python train.py --activation="squared_relu" --norm_place="pre" --norm_eps=1e-05 --rope_fraction=1.0 --attn_scale=0.177 --bias="none" --init_std_o=0.0 --init_std_down=0.0 --weight_decay=0.02 --schedule="cos" --batch_tokens=262144 --seq_len=256 --train_tokens=910400000 --steps=3473
Each number is 500 + 40 x the weight over its row's rms, rounded and kept within 0 to 999. Layers, rows and columns count from 0. Numbers have three digits each. The size before them is the row's rms in percent of the matrix's.

# down: layer 2 MLP down (transposed), 1280x320, rms 0.0428, rows 486-585, columns 128-191
# up: layer 2 MLP up, 1280x320, rms 0.181, rows 487-586, columns 128-191
down486 106:440564506531527503476537503594454486521423504450484586447521446521534527466519456553440490496472427509479486561470544510444581468559466522463563522496485535475614488490462557458513462499541483
up487 098:489403529517486512488554477442528478524489528469573462540458491458457498567447492511537485503509446504444490490584446521493495481495499554547546443497562500581526518555471463526439503470545519
down487 101:480529477552538466502489542476461547461484535460520495552504459554523512542542407491483519480514536478508517473444378561471505506506530548486464495531501530464498509523497479473523467497581551
up488 094:486490522558561458536503471468437517463503545507532533479437498495480466474442496534494532511418465533485572490541512531516447467489456493540513485492554501537521546526466474495438372491505436
down488 096:518481500519478467498470479473469509509575447451465487506483483474503437463546493525553469499519471564465516478499463497493522559486586540430430526513488469514555439532526515463441394516524444
up489 101:436477507453413577485553514510501587521523478493497513457517516471460482502462552488442447530418474480489515486578535436401516531543420449412456507492477502553469457595515535441509435490527494
down489 106:497458492517459558486565498547432507480476449542491529469512427513500462571491511573493556501419531505535520544466501525463534444559455419490530529458507542460530457509523533487485508498551471
up490 115:511516474500482499517510508581441563510525477502408549543536514510534500518457549528430546462480560564491513430476514542519498499472488443490491513489484523431515507500527546477535515489476499
down490 108:548583507598501485504534457538560472477522462539400501520492501464477376512518442526461527560468497500467516545531489503522554513485538476500517487511457508465474505476430456500546574423539427
up491 106:518482465498495516560498568483513502513544487439509485511452461494409478482487500488491540461467470463508444570567546445557547457434562567521500459467490419522480484539504491463486481481532497
down491 105:467467578521555488492428528563430463473531530488450434508471501484458456448440513495564518426504509538469461561556481532530578475468500460521527487505527525562485486460495554569521475456525522
up492 095:505473530500520510529406565443573472501415514494469555447478572514485514493436524455462481583532571543530457464587487411503541456520473474539459497526493431463481569457433529557474465455490490
down492 100:485469512503602457515481475451418514468591558515503511511495545536570449497461488467535519549442462475559519466542546507496464484454525496597504468561481435512465557520477497488460506473490504
up493 099:438481593487464511425467524494408541482586486461490435531518480503485471461509447501512541507520492524523464482475465540538531559464501534443533435513469509475531505528557476508513488510500476
down493 103:562475504577490485486544497506449516474476506477486526519517514488509497483487498551521547528494463496478503481615501451453426489474505467493469464494477533517512531456494426471484446489518458
up494 102:422543529515442538397448518600454516432450530505468453482457523533475457429509488585522518475487502528484394509424489509458501390532447479533509492483485499470432511591472496540512507490540451
down494 105:518522488529484496510440506485500453506488454552498521555517551442445428411552506511492520499445509566533513517385479495414533498503507515524533510579458491500463525507414518546448506576531443
up495 105:481467525517472505516486470454467546495499478544541592459415475500522517434540507514526482521462498493578534490448495533500537495406497514558511552537526611466510519509494471511460525454464481
down495 101:520444470550539471550469510539470492509487504549549540499537501518523493562495578462546460520568527531454522455484502460494527482474599515509544521511502517529452507568521562471587417505471449
up496 095:519483424511500561475492487476461472440539553545542474433494458500499460444498456519446513501462532528550548408500512527541505491486511415512496485470531549505494545499478559454489540523457413
down496 098:474494469468499551553450418459496462452511521540510453560483471552500475510517453500544573482481563458568507425498537497529539440515546516444526538499482546495546436505479441420452486513479485
up497 103:540485476564469464545518518385520532499503508591486479464543567496506456529468587458520513431469461483494533476512497482548450469510487498525436528498513462546460492497425480557490553512479478
down497 102:482488462594540498476451529484564464505499544546513434502491451487556470455539523485452540421496484526398484521527574504547487491503504552484484538537476471494495538518505454553495422486500497
up498 098:476454410549533436485491514509499549544506550490478513516491473469460545489501524554560569480468496489465546483321486437486482448495471403484532570480550493473431509542520539480442531476562474
down498 094:518519475512549444492460459580455490548437473450451514463480505503560395501489524444531475472483513557485509502476524503539428523471504524508479443478474473462378534502445503474506552592512483
up499 099:487500484482494455496435456455513550490535476521495458510501438540565522518519562547470515468490495462494523515507520507465542475450420507494531426497524438446480473503443505493604526532483480
down499 099:492495476488450453505479480486489551485512498516517473471468447522575535501532515522501543451477510520509518507510574553536516480538469483491490444476437450478498454509447543465520496524585550
up500 108:503507506491538516532491506528495578543465442470537561542502521518477530449478445503433507508542489479551541511510420466513505435508470488507467495440493554464515558523605480421536507513528507
down500 103:532498482508549539491545445456514449578546480437578505456405503487502553534526400505502508482531526517512533481492478508565528499512496544474532507499510507531421444509504570448515540437526538
up501 119:514551551493533498440548490537549456451413417542524490527501486467502496430494504488564535420510486512409497496531448529502528508523434504461520525510439513500579437497494466524566528487493488
down501 104:540552467527473506472457592534478480552479517535488430498508558546473501526594505557586528531606489516563512475503483486533487445466491510486464497468449505523456559490507468442503476391527498
up502 107:485494478485523566557507467535526511528499487547569515524542497498519505631451510468488496574490505511494440441440502498508476487442535501464507539491526586499526507530503532428562559580444484
down502 102:483497471500501502472564497532528499531470506442525448458547471510547526472548443505530501580555506575528565436521453536515495475522477560543481500509466571596511484524495468484443514553532492
up503 101:498530487484470484449468471516492408450477500509486523498512589552556550487508423563519492497545486504523497509552486505619488537536480451477516557495518554442523540469514457519390461491422511
down503 106:530480530578404529435512459522552481505484532445433546523508503558444509546460519497517480561594495476543520437481595557586486496491548552512522522462517521486507487521467459452438508578492474
up504 098:488549497533499480523463466478517462501489461470492494473529434485442536488501556500432535419530444532468452449566525503541551494536452570482523540479511510520462541526448499517473489442504586
down504 103:487491545484548495488493501425441516449536497470514456484528510477496532483540527494562504539502532501482474523424493520523515522534514510431478606498487470496552509503481435446564451451548530
up505 099:381559483495509483567511464473523540452484520498575492512476500488476471445519552518551497469471474501467433567486517513500499564485501473516464510590508504479554560469472464545461494511522534
down505 100:492538494507529497492463475538479486454536528439499492514515486533497503540508484565441528472558507487503413534404537431457476566544560548445500493547481462388498460501439521534549479470535509
up506 085:511579538537525504432505468492513512572511483479444568529504457460532468419574427501566553462520511513450511533549549442444465539475492548545414493534505522509457477506436415489590559472443456
down506 085:510571521512500484477555498452519467530538508499449481547509490505548526422508436486489498467492579489461556513513517475460489515531503577475449496454537553475498482559439487507523498468514386
up507 109:524459407497423532548457535461560469497576460432475515521485531479460561482460510533522562467512452456493478494462467512496477473540502472515438494453478563487484515515460547502467455467505453
down507 102:469426418481444549543460574622494475438464518438532537551492470562504485485514524498511486531521518577501474507497510481551499482538531536472484474501496524494481504544537570508489508493513452
up508 105:500475498533474529431505513565480493527538560468507472501541412501517517474478515472489501494462483510528461557470471492459427489506456539467549485544432471455487452554441481474496455509536530
down508 106:525508522461475553398494504483487421532468487478440474503487508496488437487468548426487511482456552537506493463526473541568515484408549553490471545481383553473486535566492562519494516479551510
up509 096:508479478541495477464508488561452518575487451469440529497562388500526510383451445420516442565467487440461544532526495588444405545473494535446425506540506533520516490533435536517543440539537562
down509 095:486514511479499494449553546492466476505508477497504469494479460523480543410499418514502469489549546451495508500481449491448525480508515561445450534495476512544499515512455527566419425598533513
up510 103:361535572582446522512474473520509574525497496539557461518522533504451464456505485472529503480565473494454439553526516558465503568485567500497463443440476476433457513515528471501519458557567423
down510 102:491496519541502535505463516504519484482489525544512451469523540516486502411499512477538489516512514498479447493484569464528432445499543456513535523490553545504523488499532471511482481526450450
up511 096:508477471498437429523513456601570506458467476470535493472488540545531499472547492453540524506568539541538476586532551573499563476474555507489541474496550535525561595476494553486469506459421470
down511 093:508510454520525476497477518543539583502530510489450464423528501538546492511453455592522556546506537456566505546577466487494513513429429513520517514498539536475467491528520418484533433490377427
up512 096:500492546474474484541587482517528434443582477539508539459469463433472528512496387455516551496477478563522556523472553457565607510491494517525469543533469513509517546552514540528549450488508503
down512 093:528491532548486468503574453494494455444539515514465553478479495463589626453482515494483526497508461503463508465513440545599534516508484463572415517493459544547484475483601507515464528441501534
up513 095:505450529465507484453512531490521525440503482467500546525592435516490516461575514482497486532537496463483501518540472499558550477503467541552481492465447475512514566477566509436522450476536632
down513 095:469535448506614498452536541464491539471449553470479478526553481461550529510531472539558381552539581472475488487466571533563480483490420519485478517435498494481508439452509614510528519473494582
up514 094:505485446489519479470493487474627515478548493521560519524545545469499525443510522518523566473499531550488466552482573504561552557523502488502483507459547465460495573433485454499531535567474536
down514 087:533499446485530558484517466514631486361527530451494544494475610523514506505548424532502491527528503508479423471531531425482483503491503578587505484418477560485504545539425445525495552495434508
up515 102:550584461583483449425499542485552540484520515494424455487533527518509494539435531512593496461503445448428520495520470489498468546404415463530449431485475518457523521475465484452568475528512526
down515 101:515429422550442533527545530493480501514548482532528469480497564523496522538533439558580535542532556481494528525458526498505496453498560584482527521462554440516487518427531454410603475416534455
up516 107:460444504488531518525457491526455462484531518525568551539508553526502538538457488517493446464469572491430427462497498544495495550487520575499556552539396479465503505530441573542540469513425564
down516 104:479499512480529533441478496539531548509520487495585571485521491506523526486519490456477445496509555595528459528506504469526534511545538512541521581480494453538471508492470546527500453449397491
up517 098:536488524460534509455483506482478567506524480474576420502523536433536489505528492509550509510498495515469462426399421482540526550474530533569549500510497560559503564532509524520493424482514567
down517 101:450491487461507537497550490497464446535545497548558522509490432486512549499516478533472464517518506501536487488501404426510478466455504521514456442420550469494500473496476568532510495434450550
up518 100:500521507555460541477469532473489522588497469553522455536501524471471496474513553541394512511471500509495477567481468481473463528485468544573445481549583502422415445489453536506508510504498493
down518 100:589478533514498477496476463549521435442602572557478483523507413574509507526466531491512543491507514447493511435520421476481464500492509508479491507539459566528509446555510530443461448533488442
up519 102:570499497499508470551475546465435452470527601469520551589514481472505493487490552550520514502498459514444563473435506619516448462548519527527569536528407539472543516540440489502494510449545521
down519 103:509525503535463521550544543502475466547561581437446506512468501467534522508528559520473478420483486436495395497497420550505422545458502531479492493426544513450436519569481520490438498491484534
up520 106:509476505531542499441421490487499525529550508490453515501428507527448543504465484521572483493491483551522475449480525474553458536510439487503473450537511535458515488489598452397457527543435454
down520 100:499464468528548489543497532498477514434529493440520507543507467485553448553553466504518555530542489563472504470509445605505550450493554496486475457534548567528504469521509511453417506490495514
up521 098:524491526529497473505544547518502524485567567526476498569576534507460473439462437562566500534392558542527463523574503498556501519488481519516538473587444488530504486532490499519498500568531535
down521 095:447530538515521505523461497542488481469523547509463525462568570499481489487522576532506443508503590499503566477517508442562499557485483569453480513612501463557493459510494417502518534402535518
up522 098:488515589486530412508461459490519508533505538517525449569442431514494559547480518502524552537535510458514468597462499418486568492442555476527520476516481573520529461470583463558570529500528521
down522 094:461489535530473486509473479497447439525538541470471424554539439436468512431595569570536427482601505531500563515519510467499503440424531509506547486500526474532405532540463513530510445512541472
up523 097:515474493489453467460563498513538507514511528541489434522524414460525540497507470530506552559442466502522518508499525517542448514459528480504489463417423542497473498558487505537560495537589467
down523 094:490555510571501526510490512509529480484574503461506383468445521536524530546448464513594538510480479543499523419530509493596470540481490520524421491421514548414496455578482488502550561456487511
up524 093:496488498521419543464498484488468471499445582538515470524422471454527492460443549569489503497479460545520567526465449472503451531491493474544449513453491550504462450483548498514487506483497506
down524 094:481480565495515486478534570494613455496456500492543435563421511484523473464462506549479493486510491520463511481469460464515470490523402517508515425484431529527535447517561483541445514464536534
up525 101:482582500488491403488449470507545477469521478484510521539569508500532483531521493504415514502463482460503485569554488513519486438488525455509484459504500535523477548582511524522498479448492605
down525 103:528540503540565481499446471534561500486433480500511411515579539418548455498443467503441445457484517550457521469552421563601514500533590533455459575483430448466499488475442484445490559452468566
up526 106:550533491509532507520499534519558406474498504508526501476533497491470583512528503533519461528529526449468478501476573471471521589512431529529493549546491450484500456563552520531502493501565500
down526 103:480431544543482470526509488466534538515504469434454513478504416497527468529545484491520488532493555559477553414465476455554518542492495488503520430515464488557446505504552415489544425494517505
up527 096:510526551482490530525541526502439481504505474555560438511548457504545565483553532498467505444556550484570487616464510519537465525497515455472495515536473592493587551541531504466517495546483561
down527 097:556485589490502533550534541485449500526515522542498469512486495560500530504495516510509458507535593406566453424477531489480518488525459462512507502444473542516498470562512525499500526548560474
up528 101:468547478468450438535510476570460572598428467445526560505501478475476455450503436502493531519483499529492509520496416510447477501561486513427533558447527460528504556569455494515488413534455521
down528 102:571450603559464417516549542532480532505517543516475518524451468513471490519546505537494509461533455568549517494510452493475447507516498523502564529526517535516532560534464520508490471468544476
up529 101:484558421564508493502491623530551519505447528461480495518486506522503509498478503439504464522506463495535485522509506477507492415497510474570517593534444540502498428537530483524549521517528513
down529 102:530453485531520554508589537493529472489568537560511389492541417486506486492522502504515452547563561584560460438545483456518541430506525529533494491529512533578506481503527503476473501587508543
up530 095:466510478551403508465497464429556485521476472514489479512512575493488456547549480481491526445551510524494556499504479526525504552489487448483563535484497499535530493563527539430541517579444505
down530 097:498569554461495496502485451483450487544469456567547509525406536527548503512525453498514527445528485453504496518463466471481506519475558500561456503432503505469556448476526540467448453485474553
up531 102:472487539589539514540507479560575490510466475529547438485478504442549574458476466513516460593488536521476503471543528430489447514441435488466530539528514485390481523495525508514533543509527488
down531 098:532515495428545436545482562480409475515539537446486539395445494504481523491539461503512545517528499510513502563480538540510540528493524524482467522491547583529472532480433443488462441528442573
up532 103:451459461515486429516537515484449451519478536605396496493553487475482506493480528449531536533473436512502507484488533539447503428522423493506525522531533441489493586567527519445568538512485478
down532 102:428496483534465434512555455544455428511517509557479498470525453539496455459503541460472589509521497455491404481495504474458527503524519526482531434504488468549529493527471491506500527434573445
up533 097:520463490564505524517541456473537486537472514475512520490469486508502460457437533531445563458505452494532534434517522534445523455594470510450407535516388459500441532514498538565575524502512488
down533 099:480477492496529493507464456453555447483547517489482517444444454442482533456535519494516461468509493527501438531472533534489599497494531509490465479545420539547485523536505525523543506520508467
up534 107:518554511417435499519554552508513504496457478511434475516546498523522453458516458539549487439537503489472465447486477536583457522517532524504536475489510577516601524496454547604458483563567483
down534 101:516515470479477547507443432426483483469495530433502491528499507541523517517549466533519486529469477494459505419482531488501477484534553478446548474487483494481456504474475480495500493606500537
up535 100:537527441587514520485491491431554475532545533518476569457429481510492487531563504497452470505487501443461484501484505497526585494528436505561576486503469498490543502553479474504495481582502536
down535 104:502520558573478518435520504484482438492502485504524502554481488514499523461541488485521509469421496532457565487479476470558566551506431509528484495523512528433491452542518500464459440438472467
up536 092:510500523479499574477501533497549573477566520470492554527482485489497491531451531545504525556573459423469459523583427481454502505471522477524461501520518493471423540569551540514580469479507518
down536 094:458499434494536473466472510549528437483456501452475518450446527498512472462483500543569506398527507519507529469488480510447510503540497533460444433441474529531513452514472493499492563489543543
up537 106:562456525524512473444515641485468587498553442537490569535471470497574429505517571488482458555444543469502510514494518442517565434513402533498523483471445515458474557484539532510483476472489488
down537 102:568491483469494467498530462547534566462505528404503531460556509508552492442417537453573463463536534516557489476567463501530529462485436533468551494452479535443438447443507488519393554427412497
up538 104:546481520517576492463485493470532526573496557492512460541404514461538530496466470524542522585417513476533480548520451490527528562525493585496553477525465498444521518548537557554523501491487522
down538 099:478468462514502469459448484465531518527555476497472502527543481510525499466480418488504525557428546499469557505517476498507552567491534551463462442467446456542401507530448518489502507417472544
up539 104:556522443440491506423471523486529538615544569529475524533521486598553560434472511535510502492525493493455558503541541545517543515481413582500487462473523483480534511564499466464497485489500511
down539 103:581510487440463429557468514497493480434542486531502454532511520517514464492455476483487533541515499474548469568507519438510520529439484438492484532466450514509494519563496515531521502478521526
up540 093:509555518468534550545532429544429518483446546519503476487521547515579511463502471541550472485429545432438493455408498546477510497503516548451490470460535505469437570470458497501494577492600487
down540 096:477547559482539541527465481529508564486476529532506441496489593468483496506537536516452452508452496518503483458512494537541553447548513526449454464506449484487483538470470440485536489558519478
up541 106:501394489517535504497507503550481492483419482485486450465540544539435509374444544512531533597470499494485477519527488497572499465545487514537544480506518531479480526458446513458530509458482502
down541 103:483445470606460483498448521514467511459535508578491471473536443489525471497485552528499525523481527472449447492538531576489480505520487550464484459493470564490447499480478515489532452493511471
up542 091:502458499526440503484551453477565536534385521486457407519591456468586551532488494539481512547550487525537524528498516538473480490510471426504482443542490497459480482537509480514524540474502585
down542 099:449440491516480492499476536500473531445457533519463414512542481452562470483536537492544476555548424490503514461490527454498531458501537547511502488459486502542536425519466538529409447431496529
up543 094:496478601521452514547602477449536486524525486574591480459481502518508514431481446444522498515571534513516520558512462462435496530592508468525504471525525463453465489518530503500488523469509426
down543 092:457521477526469447530533540520512499513458481546526480545526582463493529521529564473488552477514556518506464511569458500473494518490555546432491418438481510447493565514555490503530521455536462
up544 091:522535506504554513487496435445515388534514473510476563543505493480459489511513483476472544477517492501449543469493514523483473539431490496528540540493485492510563472551525568435444546543529489
down544 093:498510435476480530472504540489451455489487483580395526514501554486537523563524540472534477511533563513440561509500565546524522549490463512520459395484488538454429446566458529466444530568503438
up545 106:549504489469528502485437536503500544421476542478563447444531502525452534448522516475375477500475503506515480541519545516467482460561454496503528538516542537484481481502544458528540506518576495
down545 106:525531465533577565559431480503490535480507506421564497518547424494460504535617494424525546611581500484512488523528472527482558511528475542485415521473525482527504466458501556433529536525560487
up546 090:508574505522483543486522523491526558535538470551488514507498567536517521533543562548474571507484515496498409435496543535516542374431464454520396447507428510484456514491460521478572543558528530
down546 093:533527503520581455526566556492467472492557573506449501520491627508563481396506485508504522565512490493516499532483475476543439501485565496549533475491409570469491513497440487488449469490538530
up547 103:500472464519472496491485499533447561524484542561453490521537529526429583540508488520486543492540476508424506505471503491519519504443523501506552559450527565508511482487558453531505435538503506
down547 107:516529479491474453520467406507481525515431480453534542519519532551507536473558496512496524460509532444543554563482529563445533546546401395474499497497458527500437524458417461574506482480503474
up548 100:522445543525445553406510437517439535428499600490449450436520483476543537514470448489430501504516503499501501502451490494520521519549520467462539421524469564451474454482590511485527497599492499
down548 102:576493527501447518470537491529481468379532530544495522552487526550503479498524518499489556498428496507491542477419487494553483531554475499452517459487518497547416470482440517504453487520496487
up549 095:501557379512447577518510423550487492503487499483470513430489439580520472504486546545454473576470537455494526511530450472540490540578533496543477621509484532550492489486563458532465505546472538
down549 096:482524446502520507411495509496481545467510517506471520488482517517471456452512486550507565549524462407494514471475524503529466483546468503494486499462501543544507449496530452520481439540552454
up550 108:531513489534511489525547465490518532462511441470433473485517484466501500495524476510500474495478525500552492491437443502457571533528366414489607480485552495497499553531457554491565464527501591
down550 108:608499487454478533461546450513477515494464490510427529560489469499560522522512573507516471526554472556435505412534453562418560472519502527570472501477549502529478465550473525585502442466527493
up551 092:529437502488412487564537449510534499558480487515566523472458498526550525486549488546388542443479428483441558473510498484554496496459507504509462493540489529517477544490442520526528451447505479
down551 098:498391459518510531558507500573515526553443527425583508483434559579491528505495539507487477500531439474516514540542556480502488495505512463570543573460510572535468519576420515473509487433455523
up552 098:525487512470510485443444470557474507555461490503529521457519523472579493533466460455543465466476457485526467451541509540493495508460556517551529516517498573431545549511473483517537505514425435
down552 095:528504501523586523419494551455468510480518466540495515455519478419479543516505505550567523639533438514574467445525490499501518534431517499502461460451453514533541471509444484510446527512522459
up553 100:490511469527490481506571544513519512574451507498495432554563495494456528552468538464522515494507449550479508562501450469494488502542445507457433515491571578584559473495483516482546525472454568
down553 097:432504437489544473579594526491546499554508451439496503505469466468443471607469429450437502493491487466515456456492457504509603502556444533511553459461477496507472532536486457440569518536482564
up554 091:497494551509528509497395450443541506479444456499547516475626413490502512556530485510488473515438521498508513440496498501423553466446609526516501515456483555473530492512535463522539530472550451
down554 086:448558513452518527498503404506506478521477498462495490522498476526496509422479446525536473494513516554528537461499442512475521514415604549547502512477518502525416505482491479521517486442556479
up555 094:539532480500466546532508518456598563455488467483564439450511404533483554460455554506456434540476510431480488534553443495532520458554544488494472514493514468541437591537533478519535594520538499
down555 097:509516440503484543428505505490544479461391428520471456503511502486514420463464502527534489508508532565538485476493509487605542525513541466470475454484504490489531536477633520514428540472488502
up556 098:526526493500527508389484496516499591500465515496484534508465468526504471557509479501521497444444535475418554494527521529472480435462484461548519481504476504479508557521484479505532462513486453
down556 095:516505461509514538483458575490530490487448477468468559504478475557553533439510465499535479486504566472384541567475448516440504476551514505514527536519547499450453540579504549526490495487490523
up557 104:418579519561463530419534522499531516521525485461472480534480466431535474531431550503522517444446465510484425535536588574574443504507508489482474522505492529549457536514476541451470484457578462
down557 100:486497531528481532510479503465520530547465453429491468483558482453545471521589451510522438588507492495459492491544504476520520480436497546514519517487503494520467507551452475481533403517560453
up558 094:416514503543414452457563465514474471464493503512439523507545512528456431516469518523472610502533449509530508525455523539437474442528412425487544521541573522557509540482470431436471421498564498
down558 097:495480497494509551479459530511480472473538498552470468464448509498421489482528509465425498517552472513538567523475435462455529538463474535489431564473543529501465454494440479436445507506554524
up559 101:521555538429530526440491483482517479541480452455503461496475453492508467489555576452550513483553467519423479529530497536508582551498514515492510449452532586487485532470466518482471528462551549
down559 102:517403482438492536443437466518530486498518488514530531558417530520542443508490488506546554509512459456510546464476502409491483487431468530504527479467489491494430486522576476422505538542499459
up560 102:581544510445498546527443461459508552497518498397492481574452516465478538485458430507528443538507427546503472479462511548504497527524510489499599488479442425492472508460426494573474472452533468
down560 102:494518432437468540464494523500549476476495521543439421554515530512514566457536629484536492454458537561533469524532581540484462466473505538460519481507465462573465500486505481500526584487514490
up561 103:564529464491508465547461483510516508499517493542498516470476546537573538567524453446422486488518547529459578588454528489496572515544509434448627505522517466522517508511510527462507513466512531
down561 102:481481508391527551528470479462460547470499545531463475492514400529483441504491547474538495475552438451515524510522523568528463523518554484604563522548501431569387502478462465515485498526464468
up562 098:487573541562471561560529526489458506479521532446442502508519496504490501516518507465505491470485525421505523504566502542494550504554489419473449498582533481562519499505535514557520553478513516
down562 100:482527545534509499520529481434509503557505469494468525510444515500467445539497502547525470514532536410540505563525491471514488525494448593455505518472425493534502536508553604473537511501497472
up563 091:520505487493475492576485501498444564578581417537461455549506502531526466489489513497491548432532535436538431555492489488471555471486481496565404484444508545488475590505499503439595519538496501
down563 095:413513495461445486467500514512491543594559507551422505564546521466451468467505527551470481505519538488444487461516517449469496475564487537578489499452538530481496534481509539418564539489443530
up564 099:623539462500526526419475487457499477485442478487480549466473537489453565542516505497480544517417471492534504457469504491455469514523546378541499538428460525453516570462527481547563479502499460
down564 104:433485534483461506474414513521495452428460463504511604577527509473494470515598513433545518471564484550506485530567483547475515506463573505614433508507450525447567496506504507496452447522569492
up565 100:485505412530461506481501546527540451436539507465497499590468471450459500499510442480554504509536456503524456479580512518451506510457444510531474494458539449502516460569590483501495502500531480
down565 105:540493549520528528556538465565495486539513501504520503462547480470582568508477562468499531513484426485483535514488542450536611510434492471433466525535527476447522509533537482449448573549457531
up566 092:502497426510518469463456477451480541565502479528477497508520419460551429539560543493573581516441542505465495547505491522518464504543581503564475558481465499516466416509539426479465489484540489
down566 093:564515409512511534457416426576478451454545502445453501540440505543599418532550448482478481421510478423486489536443537456434509516514494496486502477454500479549496488572485522484521501517584512
up567 093:536529508473523429563466526484473461481481546588462524485466514499518472568487494544465468510495487471524512505412475575509471455467499462491550507460443508419470484535498513481536453543504514
down567 098:452577500477534471457510582478518516486518469516494590445562445480402486512482537559485494511512533579501460528522488515513502479427595445524424549463510615525565515543541574503553483395492505
up568 094:494547518478498576455478471451461534491441457481571555552483480472503476477561478512543433473477551514507540506476486485522542518540551449518462492567479515469613503493503478495527560563517502
down568 090:470553494445439548531468531551478496537507443525516486528492569454516544502541509527524480527523582501520429555448568474452563444479457468530482496450546474508518465478529423502499538495529511
up569 100:510467545571520457516509471486487446505565494465415494480472485487453556502474552507517503468513442477454464525497452474507548487507536451505464521549501491511553562458512432509480582540477533
down569 099:401465539451558555417475482443498454487507503551502479543517551540489559527538518449521516477476465446474476401466499497547431526465572484499562461559513459514535500498480532559485503509554529
up570 106:512528480486508569438484529447417496526498495508479567496469511493518550473503541547531478461435484575475439572562460465442457470517475427455432489470552573552551451563463528528470476559486468
down570 108:479488460491415538549531480508492554424545584490381529482524518571454459503441530457505501544478527450449500478513493525557440480443485521502559488501479506513465495481492485566468530460493576
up571 094:485531528544470591622497549451461466515488526511477531542571511482459503429465552561457550448541509497526488501500502541466522486490484453451588478534533480565500477483525475529544521510456463
down571 101:426548476408372494584487520474480467521489492508477511522492493536512501418443536426534553470506463484568544521558496500453434573411457466535493504427510533426499516466485550500544527500599467
up572 103:467509520553523518524532498511492549510498553449501523516539508540494495477492553418446503499491510489461409429446560475464529585510495511515521488522571427468467436445481518487534474562561386
down572 107:518508590451463514540504482453535520474427504522494550495487475580523503493495484501510496431505500485516492433455480495486433508504504555545517468566460517453478499538534516573525488484483512
up573 101:464550521472443559430472494501511572519485480489633428528523431513439495501489551467546516491484497503416499550541526523438546478507459505505538507523533512530503561545557517498546390503560480
down573 102:540455519456516488486539489536479496552526495558499428493451513490531524544475455501505552529539507510601516543497431493476477515472490440512475562563456471516545482504462468463528535477532503
up574 094:471487479500514493523469515428550572428458538488512583528492547517445531533427437524456539535509504511452519511489551477487447488498534532500459547470408413537562464488525497488560555480491493
down574 097:465505497424539480494499492514549519480494480455532513530536514508545497459496497464550493506552455505511553517436580504447552485452503565571496521486535522470537456519542505469551434427510435
up575 103:510466506574518461544555506480540436497483489428449466506602517517497569474488464542518509473479508540509516478472458443588444493501481524597462467532503547432539496519520474504547545480459535
down575 104:463488525515465603483490534587512531465490511525538539542573524469438470494453550504502445500505526509514501485521580500497554558538432493552485487551460480483491553531511520439517444484521505
up576 101:473474516530508549524432537412524472514448546476439469482539510558478480635532462482525459504473480554408452506526486562436475392494497524513482512565495449550454451483530500563501482472529516
down576 098:449480556522499528483488461495506552411469526515441455575486529468436486533522493431554532513518536607498462409487524480518516445538558501514486546543453414620502489557540542514480566421490519
up577 096:483479558534513489462463483450437526560430519500448577582516467483427480494528475477448531518450411482540504554461512528513507533492502442515512462502513526435486531467552498512532509497478495
down577 099:434467532546429421526539504449451584491581586535546504425468446454532506514480486502475504432441491527523531446555489495551506478540483474466461470454470470472565491471500507473496497532547543
up578 098:473586419440475516515528456466479496515551562470468503505489548481441505542524486572489493466459560548523443506538503502517547531562471489499440497566464517498468486560489476480500490527495457
down578 099:417497493533478463412517473519486551522526457530456513400482512535512404523507467531543530435483519522560532484551519474459504569443488477532528558510466509496453492529510474484491524438441532
up579 103:592467463528489519461553545559563436546500488456525486486479457528550476426509411538551538512521483507496450574521460417462549491483498477537484525453497457409456512492393525504550493546493421
down579 098:501481474494489438556538447542494452532490451502550446512478446514530455573541542564520451491476533460445503497523517542485513487529487534442497541525521554564532582523488454530421493491480479
up580 097:472453492402556521480533525464483519514464471529470515490505536480508458426475508527552485509489516545492418569482517495573541469501462487517452507575496484490547436507502510527486474585595561
down580 093:569553524520503583508562542514519482474553494564399531523510522499512414443526444513496498494501523520524463490514502488509483477502500506507474493539535421508544434527470459464504537586604522
up581 098:503516472430475497486493411489475501489524483517597494495563573573507504528433491452515478442462510496541490463479513474557531459475488506458511563488409452542522490561539532483443450445481484
down581 100:483523500451510543593470479537496518553471505490554491496532492518466519476514482546472530534490446554567495580564411512496527482505509505435550451473473458525501454516536512502442473477508525
up582 110:453474538533485496513498506522491463518454565493538574416530499419558513534527515539492508469512486503526524497430498592472463506534422497501510505545522540502538542515511535479449506496467446
down582 106:501499513544490495526543521511478468506470534459560493438511501505558504483568465526539468481496582561573443563465468464424497550558448509543531474486508566594528518480490474478438497431453445
up583 099:408515465492479516467476492452502496555530540502538583542566483445511438489478523441448499504567536466404487462483515545460480542504438552556530569603508513509514516468520491525530494543462414
down583 098:442537526431453461494449481496504389433473537441505582525498499498458497481477533493471517514568571483483463548530447441511422534441493509451460562533511523581492486485487535453450503507574405
up584 102:533562461526514519471546539475475432459499574472447483451630513539515496520489511477465522531491420511506467534514475478560513450479443461487481551493511527509565488512593502498615424566493543
down584 102:520454472506508446508491489494480500554516598527442430587486520527497574481525516494485525473452510480514497549585523427512503448562578538527519499540511531446518524485534449439512491487464567
up585 099:495517506517519544472551567431478467464521447506551480455471493528553560608469491528450467467476545480518498529527472459486449424483497522496500403423504458473527538458491474509494506490525490
down585 100:443479438547511443501465547514495494421526450405470470508449479496492501559466543551514460510527562510469475482493526519440587526457587532522498477545447521504518551497485470541476514496514455
up586 101:469452466512562508535502475497379512535544411435525519520518516496534491472492505487546483483525461581447562552507466560516500455524499493541496487518501489483444501478385490418532469442492442